Weights of a small transformer language model.
Size: 17 layers, width 384, vocabulary 32000, 32.4M parameters.
Training: a variant of SOAP for these matrices, 2107 steps.
Each number is 128 + 32 x the weight over the matrix's rms, rounded and kept within 0 to 255. Layers, rows and columns count from 0. Numbers have three digits each.

# layer 5 attention key, 384x384, rms 0.0673, rows 283-351, columns 144-191
077128119107119102081162088127153112112131146119129096184058154134160156117110124153146220177112119092170129115124172158175092093107132141195117
195138127157070100131120151177147156132114073127135167068192131079105158207176150194164123134118147126118069130176113093151117144136098161141098
104173177085121119114158128165088149091095209108112044123098158175107149117161110103190171111068060095183144138157142107091134115071083133127135
116111114133198148062115133082193114118143115167119181166169142100160167151057154117107120159168177174156106128132136171196125110147083113159145
122192125167159191113156156138121080188181090109140097105080150098140123126177156162115193197190164169170071117165119103185067198133113121111132
145132144119143158157130105170042096143145101054133177148082169168099123101108121094137123100152143129141140109166112127113124117161142169154153
100118111137097045132176095129124116094088118157079077158083121105131124113159151129157090158131071095167070138115131053140100107099109103105103
131163158143117079123159129190131097089081110151127089158070127124099141109114144165126092099133132088118078147122121146174117071096185140085129
137120113166142073114135086103132145139115132195137109106156151116130141101168099164112087151110095096146123129095107107140079188125102122130116
125128103155190127112112169143090131078066134228079150124110104135061149112139148145115173144148188132150148117124150152160174151091160156155135
142103144118123115099180140149132153127101156140086154143192145136126153098184164125099152153122135113113132153100160149149147139103131109146166
109106150106127106131160113148134082088102136140137095090165141142120120127132139159094100128110118084117117146089142093123100180102149110145152
106137135108115176089099127193084139144185094082153116160114159065188123122128124143147112109108123132117164122067143111101202109179075150082107
160114077121142149179104178113112110150135100092172182106094071165143136114133158126168132101158128176164168125186122099106132107180110104170093
119141127154137134152142098107116133184173092117108110164143098144131104137124068158163117120093133105138126136164132158125135132159158134162124
102114108169116132114143091113088178147169141114131101145138119147141139109068114114141108165126149187166096199134114107127162143129160156140089
070147067127128147093164147126134162078128141163217108172177160084094120114074141161091166105182049111072151144117170155131151160155179152164141
098114128114134117139091139143124123131156155131154073206103134109126157110129093120141153169145178126134079113139102182113117132142122149172174
154089168138160137090170087126102150097075133175104102140139143177093205066087120130118096126126119144105145125117129164141083190156133130156142
163152115099118103131121109115133144084096161175158107113082128129115126120084145109105107140176111144076171143123165152173147171156092145127180
118122095151146137146123125109140090138124086157188145109105126084139119140124115177119076153110132129100091141049142126096095100167123110070136
129148128126133140208105125118104169110115088110135155139123107179115053099126163130124123088161159168139180073148105138108126101136135120110155
113158118100183118115209044097150122115062178069103112070108110172068085153135137154110123143131113084167123105145114139227094128130089148109152
115102050126122148140070064162161147157127129125109131092098125105135115146123120165138160191125118136053156081162147136111110106198167115133106
135140154141134141110108163112142147146128127135124150133158067084161104138135090163162142105149137131147125145169096100127150121112120082129117
145207137125109190073133068149118155147099135105129108101055105158119127082173198111170097130123165117144160084101120153115060124162140156140142
163118110165069161147120094113094102113105101113122141119120183168139142119118145131125126100128129133127164135131120116139140116149145100090105
100130130163094129138155091150113156145157091126081065145123132078125158122090106076082199127168157130115203092146137149115135126187128143063140
080157158186111086083095115171114092139174222155166139170151064047125121065115048136181132107108138172120112111042150188075096156131111156108228
117130046144153197096121250143120125105169157177120163144124107168135183089167126140166107074137150142106049148161104113140144116176206072162114
156148170130080081112145146167147090140142136137148130111164061107157168115116097133129126100096099132121101141102116107160109150114116130109134
150120184167082116103104118121181139135042105159102156203229125134140105163094154157091101147128109136119143138150090062118121115065128097057174
235147197096086157144185122099191138168124100090124106123125110074137126168115144145118141090128084053088109136082164142199074064091155152115163
158183077079180159164133099120155141136115125164097104026066122103133097160136113129102134120126100097123149087126182141142105076195074131165117
164120122139141115165062112211032114085105131087065178113154145116109167131109129107166112131112149159159080201147146122063070157185145168054162
076085126180138090106101119083081086167147089105188134118145153131154065132100193105156076119159177126147125140118084131117092108141140093146110
182122128174122134157065158162146121131154091067042070090146115093184136102172111089171040164070180165155084108162177108077122137144070125129104
106123141135178052156169127139104145115144104120111151140103148113182109143129102092162088134141153148127156091168145096171126114108125099137051
166156146162075145185199110098168146144154108173140154136094108167179128121127119118120135110131120145070102114111159114165114094124135118144120
127109146169143130121130134092134148116067095103094088111135164143124086118099100151125139157118131168172091103127115129058116094118127220136096
080196156177133122152098168096109141106083101150134125126114146107097103113111161122166088114123126063152171078211140072132054146053105148102086
181137100116124135103127125105082107114116125111163062103107152134156100148157134137144172157186105148099124105175163187103154117108151168122114
125095158111130123051103171104136146151135139151104117124120167105077139126122108103104129123147147084088149126141110152124115136125115200130116
172136150110146102180108138033146090143152140106151122140093146137126090119113128086093126172212112163046144097088134149091077105148115128123121
131096109127166144112129105135119116132130108129146081144116143124150154106101161143142136118111143066170102134166145064119132093144121123096137
178091161109150103131127087087094163141143128094152085102116152107089111063084093148101127109104083156148135140076139151122097115086074152108136
106100172118110119122170145178163150179069117150085102140074087113178175050063198140138175122071085150122050085131194150129129059186140158148098
101158145124146139073119121169147150139118094121125152185146113115141185125190098184131105145138174150177092128155136108123212133111120149142133
193099104177193137134120132183145135196078118146087076086204130146168159093150098128111157142061106127167172163178107209093145149136079149045123
137141113157124106113188169069123112111188125115132159149105121149105114102102195139059126107159174110128185152108102157112114094110132156184136
092165151079120152150101095098086116103107160101104162129216128183124104172151133115126155170110138161125114159103148101084122133154104125128136
125119157224123164165104118186169061126155114142153095122140178099062183128178064175147121131085171175143100152098084152111126187138076168103144
195158163123161115145133126112166152112100146135134150087146151167132114060083109071083086117196093143098091152105094164098063145195109126208155
142086101149117157110146211119148145101098055164080146089142182137134110134111117114053142144122136114120125157167137095099150199177191143162117
170120161185172143079100167111118127124113138141165129153143134149093122081110129097146074072099163128136111109126109109083112191149090151098136
132164180191154165158098188024072069153158104190154173219152141144023119117125113198143071040194095121132089179157094162079083203046125182126110
149123068136215184101176077153098085096142126136108108045139164156169175097066176196103102123059174225198152116056109159106098144150109153117140
171165147137158145072120169099137125079140123148138091184130110089122163136110113087129064110103146124174108091151149135086098135136102193093129
076201145167158153167134105113087137108109113162143142101141113126100119154114124079162112092152177110127166109099080134089052124085090130141118
141184090141133096154167137094122136097150114090138139140137182133084184192116131146181130202150143139153135112139172116112119148144121133156122
151158106121121135152176125125108091121121094162166078157160125106137158162214159175190159136118144106127103087114164121146226146159138152174135
083101140094078108149111102121156132111153125097084139128131153117215133185142178160127133157112073137136147162113112200115103161123124085122157
095211162148131126180142067069142134138149099115127120110151119133071105141087145110119133147127125047095157082104112180031051038089079144096063
094027101190089158115204095116152149105080105172048116101114171112175092141065122054095149151085148105100145077087109141072022173113148108132149
117141106090160129133149127140104145183099182106184072144081097130084141118096229180106198088121136113149114125167178093148160115158095068080128
193179048085138144161045125077074080129098139145172098103107072105157133129131072147113158129189182067133100067171112073153164070106165152048137
148072129129122149092093067134143117131135188179170108115114156145146131115151050099169173139172094255123114138181065100076058087141178148084134
153088121191111138134126118068146168135118073143163130118186054136170131133102139157155091216166121102104133167167129183146132126109121174094144
143075123142137165123160113075052174130072131137156130053219129171140201127161124137173140083134198094136079130157113134153157152145179168102071
# layer 5 attention query, 384x384, rms 0.0701, rows 284-351, columns 144-191
072133183145158145132184167137157166194168131217116117123159108098136128135152137121122224143137139185080149117058167101151124172142142112127097
202102099060087148134104121084063086110101111002081129170135099165135156175111203088156118117140078153184097104170122158114126132151157095105150
042178147183087108208171163077161172159090160241151084076135108060125120083156063150053178136097145157102145186085146079051110094058138178109100
009160182166144080142227141193167157182129120191203090163177179122138068100083111151127141167098144106097139192104131125116127131139138158124133
138100120239064100137184109155109097110149078196125075119076135092094083132094212147140104152142152132109094170120116104083134149104119104117130
137129129067134084145144121116191203165117180135145099117196099066175141191189083080172120075095071171110188122157160141158139112187106091099151
173109183086122145140125101135116158136171110131128118132104095114161129171126142142150151151111118171155161091090133090118145123106132119141142
152158127038122162210133130103155177109157168095138136124129117160143237191186074121166114067102088163140148112164119138196141122173106103122100
106126199101123113136095094110116168141108133139122117182106115116119108163092178171116150157128169136131163102101117101161111083109121115143154
159100145073087077168128130125104178130170131104121116109135141126208169193151086106126140052104084159119153096153119086104141073120121098126121
145142125044132136138100142110126167120163157103120145121107120136187171143139092121183165070130091142146175101157146125155155106131121105103144
139188083140147140175136170101172125155089131091105134095103092116134137121103121108131138119154161105182140111137143132141101132184130127111126
184155096121133130100138133111186140138071131137142097135140138081125136129149118160140122135162132108129127118143130124116114112151131135136163
110136116218135106112143138180109073136116101163115122109145112100123088084091152123087113205136125138151075130097123068089096116136090159132132
071124104143156141119106127154146094148111149137105138130127084130050150159166171155117105132170147117113119147151096127121097146146129102132148
103150158121133114166118141089152121109133141124120171090129150131120083102129162141073140158112166113145130099106125091177119156099140139150136
069096112191144169122117169150135070151100100128112127067120137137128091082114119145104112121153161114138147112105141115134127126110141131082082
125134187106133134148120074106163147138140136136107146173114099107087114089119158126111113158128113120155150171127129129156155168095135109153075
127145139111131159209132137114176124149130119159121172118101165121140070112165078084083149125111179145120131116118135089223151151111106132137123
221092182112143104107143092116166127093120154107119157175122102171141139122129108116220150061109081164155093123165120105066145117136126134211138
130165066159181212123139095115140172165138132143120137135141164126066143121155146152146149103155148128141124152128112154140079131132111142165140
125064131110106107102128133101081147105152120176120156200069130176079157123143139108129103110068077186116116095183099049082171126141168161111122
145163077087137095062149149096197126088172122147154107127144120142162179132142109111146126134131142148099098135152078115147103164161163150112199
138129093129136134138161140147048135094118111140169123116112085084126130107110127115162124131115120144127115122144091152115173132141132135086130
113102152123098130085111076125152111110183094106116124139041140112109054120140079163075148101151119125146095103086123188111118156122105145171097
180132150080167121100173108091185153090107083106211120116092174154131091131104150139142125158102104097080075155125112158089109102167117178149127
144182121092129076136129167119186097126124155117138112182144173141105159169097158111169103165134070125099079068143120122121084169112152141167189
118139119130151135152114185112113126136165208068116140091091093127165104143114066108161187126133120150102120113135152157161100151124135168073100
104165115130149208098102093152050116074150110111170110121111139126116108054131115146150128124117135123132162094121145183107114095079095133106115
098113155126149056144232156137123102093164099193138159121144154136144157123143106090147154120135091105061093108171144124096166114048181184085124
089143099135199098136094080079138194142126139179167089090104110134137086114135125065189079092164083137121091206110162116134221155142117119104117
142171168147163112140091162118117144184106092098130127120124146187086050168067162172098145121165154119139162125133144075107111149059126127069076
097163219172091152141115116136119077130126160158123083128153134101100113133153115155092104078145114082125138156186132131115134144091166130113117
142131094097140144113208097090117085142160125084159064122113092153158131146144117115153112134184125113083085099141139111134132158076127168175176
136181092149104197077080144162147150135176111156145210098143162120101136167218148142031147153167149101127138071038098149143122075103032068163124
060134164118187058173103200110116157104126161085108071112118123116147169148108131151115128119119108099131116102120128097154180183154174170106187
108116093062080208112217065042140137206156087212126167150159131194142164150184175170098167134115106067098081139110123189128156125174152138161138
155117015123172135119132135117118141180133114121090086154140102207098081164147138093103092145128136129106197101064140096116099130084163142186128
135131213126105042104093153162099171074082163155143129113131147107165160120108060123102147138121141165111120134164159124160096124096163154098135
091093121157107152104156079137188118167175138178134134116096144171104141095160171097121136165141134057068082106149070134112157131157182119115173
174070045096125047126129186101097184145064146116136128105144109154120102152147069166104127098176181204131173126130176188128104115103156165158165
103126176108146138065085139205094144066086175075093110133077099080133093139093121046130078102075153151175109135145178111106116129121129132129122
130110093086136089153105143081060114188099135096119102098087064150136153169129128151122167075116141164114137107099129135112144115115119123140112
165111151098155058161111146134138135111111126126121117163121101152121186145115074122100193136153136118207109152177179123150104140079158109146141
165124109048125062109111129155039125152135149123098092142143075127123150162112124116122127067107152119191101206112154152122088110094114144097121
116140131141114118124100084130107100144092141170154119164141160123078156166134123090102097141164185129120121220099255164145108068089165178095074
133082180167102191078117101132148134191188111147129090110177179134136136138098143127141041126147111130135120175110106131138141071165164130090121
145160077147104131161056106120146117148143112128135189161157117201109130078126024100134128085137154147127097151162126150177154123113105128139167
142111124137170116086159146163129086070116105059173131128110117125070121114122174131117169153230138126178123150092129118103107104124175130123143
115124167179094185103139143133172109158146119139144167098138137205120131101116150133146136143119131154136129076130122137095157185161111121140088
153119180142093168140096142140126103135123103128079063128164186103098161139123151128151075086073128105171155161178120083128126194092143109100169
164127156131115154177146099148030102049118132091152165126145120100125053125125130095100048066135153122166189140171101142122113118110120096066071
122153075145166130118187197110104178074127127160086115165127136093156093089123011210126047155173157079103120164126133092136110125176086180155191
086115157131129189093126171047110154134116083059140144172181122166132130089128147145147183133135089088146119085161121124088135128133132109113154
124129143143158112110156145103064123098106123174129174102150137123165110068173101183139066140177155123176150176137106181119106154111112105094144
085120110176031082130150148163094109219142075143120153103111142209125116186127100131083151143115168171107140179078104153099162161056183112129185
148156126111171172073109132072176119093102134086093136234139125121156134140104113121213119152141096149176112115113104069098158127133092165114123
148124146104085161145150084068106179117130090120172177136115114132112201097178174161088158153125087134128096121109107141081209128169111108109120
045172092157129136131113139136184124079137159134097135130072121095152113146142143113125141125127111160113094101129208174135140145112094147165138
085126117094097201140157119164153113185119179143115124127081142126153108183120177174159182124100116188143117099076195176106159123107137142159100
143112067121126148136111141128087143168096148085143101102086139169112130092170180119113119068156170136116148142080078179134103111141145110116147
162161130083144195152069092141210124116104110122124092126076129161066124119131136148166223110090077134155106113184133129123203063144164176127118
140116109141128217127143051164068072107137123186160133107188120136178168108071154146084054089114172104077102145082021146126115104151152086124149
124119106128179122112129063098133156097076135144159151206120162112114127159098225142173141138146155028147089065127141079129082143185116116116141
116110105145162192094040097078168122126113145112137122139075117128124136153144110097106233174119148107127113111183137041136151089136126150097073
184142133136139118178117152049131176103206099166151118123132145111120185153084126087065160108134136133157046170120113060138155084168101088121147
170088073114113194071125126097148090159130118067130188138102107088143098130089173120157097136085120126122162066111086156087130165109121135186143
110062149158128109111123193066117105093113162170104148093159120196120160154172102169070143153227151171097130167150135119191142109103080106134165
# layer 5 attention value, 384x384, rms 0.0712, rows 256-328, columns 144-191
096090052196128077135094131134152123096106146099186173155146154123122128172176124131091071106152087140150093167132154166103177175096148127069175
120114128122071141200159158203180136122103124096112140110171151137155088076135080165125066102144129116162106156080160101130138162133101108119118
115106189118081096138130104120104108150174150175088114096156142170158066092091127105168137139087179125179160124122179129146152144134149132158187
057143155157171140111134117147122075080115167156178124142121126162155204168139157133144176102207087089157130126173132141104144148145192128154138
149135108128107090126134189142101131123087128132141187114153131120103169072129171148118062118121080149126123155088117159107161104138160105151086
110066123127102143112135120106117134127164165120087095071130136113111131178127140135157111121123143111136138138176174126089125189138122079159121
137126155147092110109200111166149093116082149164126133115153119158147117173137138147125116165107139091174107121132124180140111118124103160125136
119127092101168078178119041125120187095142108066117184082141119121133150165174133121127152214071123169114106134133103100156102156132181117147176
103214084120122105132133143142152131145073152155170171118094061126136123142118084167142169147109126084127136179089053117141139075185137115148136
124136094106095126162097120205149181132143144163067113106171115113173035121061111160149098169083119138141112140115138106108125143144163104163141
216113089106133160155100158156136092117114100087156191181132106105111145130192171150091130191122068181129130120177177065164206125162128122102116
144104144104132146190113107124102162087087088071094115107140107146123133155146101088107127126122105129144150129107139159138108118127189106116062
114136089109065131081161063094062128117181149137138060169129118125159136135106123125129135135106116141146104114093132112137145131098136133139108
140191136140106093109106058183096097127209141159105078128160118207156108157136082136145109122114141124176124115140136108143141087127118150103155
080119111147079156138178091127113145148081137191169093136130106187095135166099110115141154143185134150130128089166104127173078136184112132141169
151090133151081112116110092112112168142154128187118167112137126072130113127133150147149143136204124173131097095126145083096087121061154151170152
147115190206047129119122121173120118165129063131132157151118159125208116141066090138138131137141155149129095146115102114168165086128132146208104
167117090111138088059089199144139097109211140094116103109179132153148124177126108068114058150119168101098126092064101133113158118129152088152163
097174083096175127174105196089156080126071090161167148149142055136121191146195123162115121158165180057190151173066149150157161147160110138145064
112182162107110067122162137107175115189134164132114086129111140150127119102084126107128115106159076128084134127091124115119116118144132109135135
119082153091111110144158119108085134122092125123094197117119112147132161080133186106137134154091144135158152082172127090125106107130151151133154
169136156103140152158039131158131169135105125085169158084140083113101107129062111117114130195110140149158125175083136147128120132114119176137139
082115116180090179176167124121099148102128145211091113134062090121082100093115102108109137079084106159133149139092133158095121111108129158181088
125052145136138086136129138129109099138130163195161173103205127116212128124160154104117132118146150098103156075133061140173134140154153166127141
091148107133115161104086112110103137178115085136152185203080071132164088093106128149124134126136100142161104144172106145108086141205108125148125
043124118129102118163116197106119199166153182152122116099155099143152120127164099136165115092120165102092141103088075135109096143084132115132162
076140158160183152118172190053131097151109168133096172183006094158127100111143132104150132191194117084187089080142131147110105131149087178144142
134168116093177155097130111101141124098153169096153149098158134139138174147187091120140137123150163065124082074091130186123156123092141140055152
132120162138104085175095175132150128117112104131108134100028150125188098141125108124123121146186114147134137128136138120075121052169219104161176
142133067120108139084152104092135145153118130203116159112158130095143129087157134101120119157129128148149153122134122181083107142118111136117159
165084120101160102158159128123125163138123107137209158123156093143165159159123176139127111040099140104137093109150097127102130133155116126116062
116160105148144108152149103161143127151115144168112131158128163161130202157115130136190169121161055134148104089160139076137118128145126077180073
130128097120160137080054143077130062157122105149169087120133094110078120154090140147089133144125107149098092151183129144106151109157147085185116
147102131132139015145142136122161095171100166114124117144084133133101061100078127102156138118134102109143141118176085105077044148152097142089176
101117143168150155095062094065140152127076082121123149164108087174061172110161105108107080076143145069167170107144114120162142105161126173077075
215068114065151127052144143098146122137134125121127108136108099144110123078106127156156164197123151178161116100114163089128133147090074166166134
158087124096161082136136124118115138109163099176135122099165168175162118115102130154156135113192182156127145123111151117128122142090136130060129
163093140121098151111126096108070120193134134149158148153120088152081105092139163107163118146147119091098103104155121142129158083138097134138134
125112140118108070072135087062152126098066127086157101159125124075139094169150088193124141144132122100172119065078145164116140090118163108165148
142116142141140091111110131175106152190153115109165145143187049117104088103170154062137120187094142175137137151150120200157180074125138107134151
092133109164138115167177147161083119121135072134124093111129083123104139112152172121137125155134155159135130168131084129153165093095137116108181
136201084106175129110147119105080151130108089129050090118091135136125130158141182131136147147123151074122091147118154141197123134136149075104130
153136080172111137136124153101087104137151116128104124117098094110080146145140108074139139090128073094125185113121056130188087138192111112141105
135094129118120140046146155166090129118043149072148128109093075096151134102133161167094118183048129167134071115142131142165121072086148135158150
109118163097136135161187096121129126127141111121065146107168151184140121186170112168148163211166155107120146080092188108128141134147157084133169
146122150086081124065102127126091123122209203126153145110166114103138114118129108086151118145146124115088106145119073119120117127123130099138194
098176112175147161179132149185161150126174104166141086135105180180092082190169193159149155116149114096172152173094155139143163103115096099113069
064151091093142153130126105124106154084190127106132149123120130101137128139143201083133153106163101120154124132150130111111111134128142107113141
086176144112159154116148125113141123169150122115130126076135134032140118128125201094119143126126109161066134153133068141154138120135105117102195
122122126134092087085155174091109119106177153110144171147140139125084131107092121127141077133133150155108143166119114118126118154136184094220152
186092141145040134155129126143135112140095101121094134146149105099201135123134124206196103129149114149125159150087185167085209144069141095135077
088145149106080161085197121147148145142114158161110114128101101128106073104111172123146184109109122111133160173175110104112170094110105170163139
103202168162112122161118173170079183126094132149131077116118180156099136088148154148153124149105176114165098135118126123162139092104087147112131
128161135132120143071134119120120111089118098106105148116175123099099092135105123130141160182122119106115053075148116137088113108166139042137171
142144107136141108139131152084134131132121096077113119116097129081116117199135067146100125130138134136155186152176126103136107096133079065082079
138095117158136128069134124206161133165138053136073172144109135121150124160128135131138074122125182172111116111145174139173175097122170131122128
080172083119115106123127100106124159140055111189144105090102139159109084114149083068157145155139188090182138132133102115129145116075126131101180
158104164122157130102111121146155155097155114166165094175131145102133119145068145149135091127147068179062120140160108159201099146169111155143133
086092166177082099136086128134121169106175083152110143143120154112160118119112135119132124053152154124191174187094115110143181143144099192105039
139095154203086108114140126160142204104173113130125131117153106107143124187126127133158095084142022187159164158102129189094120123147129173104118
111112149141107158106119104120103105136127064127069134180226130102178195123090097119201188151132168101115142079119092118208105155099084137115179
129154164150113166142111183107091166115129149166166134112088120130081071162123078155154134188141138102168097107164214098113167115137146145178101
148152095128140128146171146122127158134156111104075167101095133107150156061048091093145142085110132150121103141172100082137115138158086117136106
119167175114078106103134135056150096102071121143084135110154116170166168147174174149102132105121159140082122179132156132138123139096162115191135
142168149084161138113167154140130144128105186092145109149102118223186140088152130104151178092139141115164112105114123118159179089115165146186192
197147145218147125131107164165184174186108105125112100163128106148090054066107108069254164080171110126082196180106109118055098107115136096177127
089192072096136139111125178111191135097129115198089116212198132206206143116164158142096165090146132099153041099097165109156086090188084128172083
159062088146047173083204127143139174138147094093130109110117125069177142073082162121132135135090119152073116159067121124057052174130114164161096
111139146146135094163082087129086116140111133129142099119122096161160136103101092124166205152192118143170134129123162097152110136153150158088115
108129067058131146121060106129164134206138088199138154130147149162134162096099129135107129215135146105122125133032209148162155134149158141097127
140159109109125159104131133087131212166156093182115125126178158166166175091072151110143099084182063149144153074070119136100099126175094093114098
138150082177074177105090079109132088156106163177130178203124108102085125081103178109118162182168145130123125151102130128151183049148060147054112
147144140140169107184172165121140172046101150205164099171120137105153131164096178130138149134189109133171195120108142162168060157147096125126167
# layer 5 attention output (transposed), 384x384, rms 0.0598, rows 256-327, columns 144-191
168169141132090106138141129119120123176136153083144127095124126140140101165104177091131144149089136138109086155163154110144117111089154148135127
128134130083171177156032115119124044131092141129104139111067107113089108145124160127126152096088137113173112110143117169133146148104103122156129
180160119129094170203064140172170048103138122063149168108181148112125195174126153184118166152106211089128122148121149130153183098105186110081128
159105097136156092084085125112130123157117112074071116097134134141165146098119165128161123120173026165191127074150111163114138134117163084103153
119157139044143144112178078121151155072114109099163155106119121109147070181129160095119109150177131119128123111134086163151069117120087143093159
079086125145094144108118126110103109103164146103102177114158174142196049112103154176125141100095108151102103125098111128178152067093123205149161
175076105129139139072134128152043125095163143129144160158146120141086153067141088087167117117172181139123158090142147102111175106133055163143122
141167066162098070107125210040144149167144107199158083124140152145068159139123111188087132148118085100083065144135113142193144168097125126215078
085113154072086062177120061154159054068147111103166079103041154153099169150150073133170113162158079128115091107175104136062157173103186168133129
101156155145082131148156092187165165178127116165139114134139100124107121168130089135105147143123168082134135181100098118124138159150090132143145
128098158171121149127170104128048126112126151159118105122122138126108132110136116091091106116164145087127125143128149143106128090124124076148107
108165129184110141065132149154141116138117103115115134163184164114115101094156148108171143148165119082107167132113130119132181134120125118129115
129089110124095137126097066128166112158167148121084115110129159145110098108098128149111169159143100084112163084151108153104234233100083152114146
068117143080145113125123124157142152126078118155103137136114152099137189147081126149138131159158122178112129131089177132197117177134083170149103
172171115138117085138068160172066100126116057153082186158180112101130104136093117114091124161171120160173171149125154100105159128133083105092136
131146135125111110162148177135158135177114089071176137079106106168130119132141122171111060090106134112135120188071127115109164105149103125130140
122150125152138143149151107142168197080074144120091094101182135128062170142164197121130119117085171106136142057106157181058109151139113139128110
136159116178139149156180128174148110074065133123065146138137086116093152157095127170149162064153111127117166061099170121128120149105131158171086
093162162153128128103184100140116110141122144148136098140079160056093171153122164126151133099149084113120120141184129165109120109135156086200178
130135121121115161133144140139116109087145115122158126159160078100147141140135102132137163116061139086165153091076122166088122112068102129097085
169091091108151172118149172091150097094134104099160139152132178104095157106084106080107062220158160112104120070182152135099100145161121121140123
116137096135114179126145093071116160171088113123146127167136160140158139150158109158097202092137128154090126168147132140111160151149169155185119
091093110107117084133171151182165099132162126106123093160168138172173148153124089084106167132125106095154107122112188097109165102167100123135101
160130131144175147167144084136073091116152144109122137168147144203061171103089104159160164083169129117104181150123148088149182168096146110084084
170139127097126139125109131109119161082155138192134127127191097112187129127166129123207147149125118139116143098133123073166149128159129103188190
166122185111148178145052191113146184130179124128145083143121111151113136115054079103046141139138140113107167125172172135085145080113158107143162
167079102108136101121138087126141104168128168130145129112082164170161191091129138101155034100151137181110118073121153144124181171076094095083123
126148136154198091133090139118121141126124109133124137042174169122127156120112134136114134119131151132158104143146095132060147164119149171123101
149104134088114097128151128113147099137130121091144195127136034121128117164168103158127159164099183098133183084068147115108157132151087135134130
194024133083093117126152110101146124091166089137108106120109146098079128174074085113111119181119139101149069135138085097159072132069098134124086
129088146127146132120051141137156160131065109131144110138156222127130092153097104166146153159107148096114110152086120129143080128110193138137116
085106110143151095096101088066125061172107130150105159125091119103133123091194125166095148186054152144177072131074139136129126109144093129097133
179140147188155139151074090137127168128108131195061152128156150098071093147105136183051167175162171124143149179154162156133096139175097086099098
129170164050147183092118133062139102141140146057107125107070121161114202131128044156174110184093112131119083138091152146119156119127124125180148
157143180135153109137076146148114135160145135167141112099087100152099108133064137136140161061109100111091212157103160113119136123158069084119158
126132138152101168178140073101184080143162135090117171142157155109147047141124135144119084088094152128165143097138114170114105107137157138113079
178178113142118146143126125100096050157128100126187179172095129105141137124126111083107169137095115176144132126180134125144092184131151148148128
136104117113130101129108085188161186131094112107116025094082168076089129152097111129106125129117144105163111192104089172142141099101120118124189
105127130146060169161193118103110096142108201099119138157188142102043115118061173085160181156130113150124140083139141161125098092119181144082115
151145175184098138117187099125138128170094094183138119149177110119075115139114129137080141135115092095166122141116155141147097102158100092119186
147136091132162099133142095128144151095124144122125177129130149194093139119153174142113076142168143142145101131129158102154139159175124162154143
186159106132187149137122058186134139167084121101118121115069139165090154148150125162136075122165149121111175144138137135181086137198154129144119
145159136118144109137106127172141116089167108162075149082141144163170043090172165117144143176093147149147128133120139074117163112109086113125126
174131094096109123138133124116133079086145095141125095128140174080137108168088206153127163143116139161126123114115138139092140072134143172128104
101149129203136096145080167189174148140121112138121128072136138110112075094106154150125118128127178166105189149110081136143037165144179093158102
095109116110143138133175148126169153146127158191116088128135072123116126195125075120114134131146143142147136098133111113165145091080190121136060
128159074119124109131134143072166160147123124143143116147075102137116137081145110195097123095151152138145170152158144189081097116092149141128104
107111157111104110108124099106122153104077110144109110105095156064138146127157123130173119178132096141125118120195110158131152139130093134151128
201120166134159177084138174095079136111148154150150151195120087121088169153132117163111097122093137090117169084146157100129118096116131139128098
102130136083173106119137065113100123138154156139115081122060114148118120088102137110089158131086115120084171119136106091103107133086136085186129
107087129100105129144096046093201124201123086123132139107203107157197085109135161097064177073154132137121111140174154086115131147065105179106149
096057093174093137152156078104146082117107121139188132124145176177131101159061115071090178169097081166136117182143137163113147099123125161119127
082142140097148174133159120109157121109095112107103127098220122096112143150140126143150116114121180115124128110136114230150104117149155069146111
144137172138091177151159138133067160183136121113179087100188157109113109119127157152046126183124109171168156073099091182136160035150084091104109
142104128114154127094103188104115104122098168125161146108103137130198116135078128131098109122151107151154136107116072105159132209106140075200116
085102124149134153140075130103142114119075102143152165097154092198118099090166160113131103139097102119156108083135091147170124100132100182186098
169115167113179133068184168140112158129110127115187102123147148094122168143139108149157145178074118108041123173158110124106153090196084097113165
149179150174109082148055154095126119114102148113063166112152157081114089092168173065112156178183135136166137123177149136130128148138138098101140
150157095095118108147149107140062155062089158145116160120132098129099141113114136109167165131093174132034163109156152140102132132099121135068143
126123124153125127135129144121127154087127123124167153122100220141143100101166169095112086122163170138136167124082092096126162147131099131104084
125168097131073133100156181158119140111121155110143156095154139104153092118147161068157054120203112173128150110115146187121130088133064158133176
095140161134136051105150146157120176122128125116104158163132141150048094129103097146127172078120122128151095186104134194151133106100094171130062
127132160088169114144155137148135100088147147101144149159116124106170102119118115103147102142097153122102174146105048120136138180132071121114153
104126168070085130162097160127067192071152117120151188134141100138158071089125162112101122137058160207139115100128114103185078172170106130130172
149155128101150159160141180167113146141134142190147153093183095130124093145174158077105126121167117108138132115158105125065121110067157120121098
091103124053168097046166187090058140094167163150099076132117083142169159153196130147053121179075149107195163103101155207163107147154189135121131
156123155107131165121107132109132100109135160102114094121107085153079175154064143123147139150093207095148138098106086142155167157111132145058121
055155153154148068163034179178140112098107165133106150104157145131135117154094157116160124145117167156130077071126123122139157145166165073099174
118140122076160133090107144052156152043127107138194145120144172158178172156138153133143125099124085093159132130124139134143144111080103111115111
156155175137143095071130151079111150115155093079117084157121099131076104106093056082119156143135154099085085113158108112143120185104210131130116
096107156152153185100147138172120023107135168122080118160044171113097137153147181127132132110136157120088119137102134147130185146073118132131123
098177136092115176157202148138104075120134145133066049077067164118178117227146108205128030110173147197140131090087132178140085114171066178132151